config.toml
head_dim = 32
hidden_act = "gelu"
positions = "rope"
tie_word_embeddings = true
learning_rate = 0.00577
Each number is 50 + 10 x the weight over its row's rms, rounded and kept within 0 to 99. Layers, rows and columns count from 0. The size before them is the row's rms in percent of the matrix's.

# layer 8 MLP up, 576x96, rms 0.197, rows 431-445, columns 0-95
096:44 44 47 43 69 56 53 53 51 56 70 55 55 45 43 41 44 45 51 44 63 38 55 46 54 51 75 61 54 40 41 50 52 46 35 37 57 47 34 39 85 55 50 68 32 58 47 57 44 47 54 57 55 57 45 52 54 53 45 62 48 49 50 49 32 47 58 60 43 56 58 61 37 41 36 65 52 42 45 67 32 49 49 64 45 59 51 43 35 36 73 49 53 50 38 40
104:46 60 56 34 39 46 38 49 66 35 64 45 37 31 37 38 31 46 46 47 38 66 51 55 42 59 44 50 58 37 55 49 48 43 54 59 56 53 54 49 55 39 61 55 51 49 52 47 37 64 43 71 69 54 47 44 41 50 64 48 46 58 63 46 60 51 59 54 34 58 51 49 60 65 33 45 56 30 66 59 50 57 60 64 48 57 49 47 30 63 47 37 30 56 34 58
113:66 61 56 64 30 48 67 48 60 57 29 44 53 51 60 55 36 59 46 40 48 49 49 50 57 56 57 48 60 44 37 39 45 46 34 59 46 48 37 51 59 55 48 61 36 67 37 26 54 39 38 49 40 43 42 61 45 43 37 48 68 41 45 50 51 51 52 71 27 50 37 69 42 63 61 48 56 50 57 35 50 62 52 60 65 64 45 53 53 47 65 50 42 41 52 51
109:55 36 64 45 36 45 53 53 44 66 59 47 72 60 51 63 62 67 51 40 66 40 54 66 55 38 52 46 49 36 63 35 60 57 45 38 56 66 62 53 64 41 48 49 47 49 27 54 65 51 42 57 29 38 56 46 35 50 41 41 36 49 42 64 53 46 47 62 47 45 38 55 54 31 38 39 50 45 43 58 51 68 41 53 54 30 50 55 52 44 56 57 59 56 41 55
102:39 58 49 66 78 43 42 41 55 58 50 54 46 52 32 77 34 44 42 61 49 47 58 70 51 49 34 38 43 45 59 58 66 50 38 51 36 42 39 59 47 53 63 36 60 47 42 60 59 55 51 56 55 60 43 46 54 43 51 58 36 55 62 49 52 53 52 53 46 38 45 41 50 57 56 53 54 66 66 58 50 42 48 53 34 37 45 35 49 26 54 60 40 57 25 52
081:39 53 50 65 54 51 50 43 48 68 55 56 47 70 48 42 47 57 42 45 55 50 48 43 59 33 49 31 52 36 60 57 52 40 37 55 39 48 60 52 65 49 57 33 32 58 60 51 38 71 37 58 54 62 53 50 55 39 67 38 33 42 58 49 50 55 43 61 50 57 56 30 67 65 68 65 44 49 42 39 52 40 52 44 49 43 53 55 70 63 39 62 39 50 35 41
086:47 41 36 32 46 61 46 54 71 36 43 54 60 45 44 46 55 47 54 60 56 44 52 47 49 41 54 51 56 64 44 53 43 71 54 53 63 49 49 33 40 68 63 50 41 38 39 63 51 48 29 47 69 58 63 49 55 47 54 37 55 49 46 59 62 56 55 56 53 26 42 52 39 45 43 60 49 43 52 49 34 40 57 33 62 56 54 72 48 56 50 39 31 40 75 45
104:37 61 66 57 49 46 42 46 51 58 50 57 41 53 39 48 55 56 38 60 68 54 37 32 57 42 45 46 44 55 75 46 51 35 47 58 55 59 52 48 51 29 52 75 51 49 58 62 46 55 46 45 37 31 41 49 51 17 48 42 48 53 36 50 53 60 42 58 55 45 50 58 70 60 57 55 61 45 43 52 51 52 34 44 54 38 56 52 42 52 47 70 31 54 49 71
099:41 33 47 49 44 53 42 51 71 43 41 44 74 50 41 65 53 48 34 52 66 50 49 59 62 57 62 55 28 44 54 56 43 64 60 47 54 43 41 67 42 45 42 60 59 40 42 33 56 43 42 64 41 49 45 45 70 30 46 52 46 42 49 49 51 63 61 41 47 53 45 54 52 38 46 34 55 71 66 59 67 43 41 48 32 53 52 41 62 51 41 63 50 38 41 56
093:44 52 60 37 54 46 53 48 43 67 50 33 38 60 52 52 53 26 44 50 42 52 59 43 47 70 53 52 61 42 47 40 65 57 52 49 56 37 30 47 61 49 33 64 52 53 50 69 48 57 48 68 39 37 46 48 47 67 81 54 55 44 54 57 41 60 47 40 56 41 46 55 47 45 58 32 57 44 40 50 42 57 41 37 47 44 44 75 59 49 43 61 54 29 49 44
096:49 47 66 39 47 47 50 45 55 28 45 35 53 62 51 45 54 47 44 42 64 37 42 58 62 46 49 58 54 51 59 42 57 46 56 46 40 49 32 40 52 52 40 54 34 55 55 41 37 48 64 43 70 62 60 49 44 58 41 62 17 65 57 47 59 50 63 65 40 63 40 50 48 60 53 44 47 45 44 39 52 74 48 45 47 58 32 41 77 51 40 51 60 42 49 53
094:47 50 54 55 57 50 71 41 43 44 60 49 59 62 47 41 30 71 46 35 71 41 63 37 51 30 57 64 69 55 44 58 56 35 53 36 47 49 39 46 43 45 53 51 62 50 53 59 54 43 41 50 31 50 44 48 63 42 58 42 60 64 45 47 48 63 54 39 59 63 44 52 55 55 35 60 51 52 46 66 62 32 32 43 44 37 44 46 59 57 32 55 47 39 44 37
101:49 64 47 58 69 59 55 71 34 31 33 49 57 41 29 26 54 42 62 47 49 34 54 54 54 44 41 59 65 54 53 68 45 60 55 48 34 50 47 59 38 54 43 64 55 38 52 63 55 55 33 63 58 45 47 55 43 56 52 44 54 42 56 49 35 46 54 52 43 55 30 46 55 38 39 58 71 52 55 45 54 73 53 43 44 52 42 37 56 31 46 45 46 55 52 55
104:48 51 57 70 45 58 41 53 33 41 54 55 64 59 44 30 45 49 49 55 37 55 45 41 61 50 68 45 42 47 73 49 52 46 55 46 41 46 45 62 72 46 55 37 29 45 54 37 64 51 43 34 44 58 56 54 45 39 57 62 46 41 67 35 65 40 53 67 52 64 49 44 51 51 52 36 56 38 52 55 59 46 45 63 37 47 46 58 68 57 66 43 58 39 27 53
109:39 47 61 44 41 57 63 49 46 56 46 49 35 60 45 33 43 63 46 45 45 68 49 49 40 65 42 52 59 51 56 53 52 58 57 58 59 35 45 51 50 52 56 64 55 53 38 54 64 36 65 48 38 58 51 47 39 46 45 47 41 48 41 61 61 41 52 20 45 29 60 55 59 48 46 45 70 56 70 50 47 49 57 56 63 30 45 45 31 64 45 63 61 75 60 49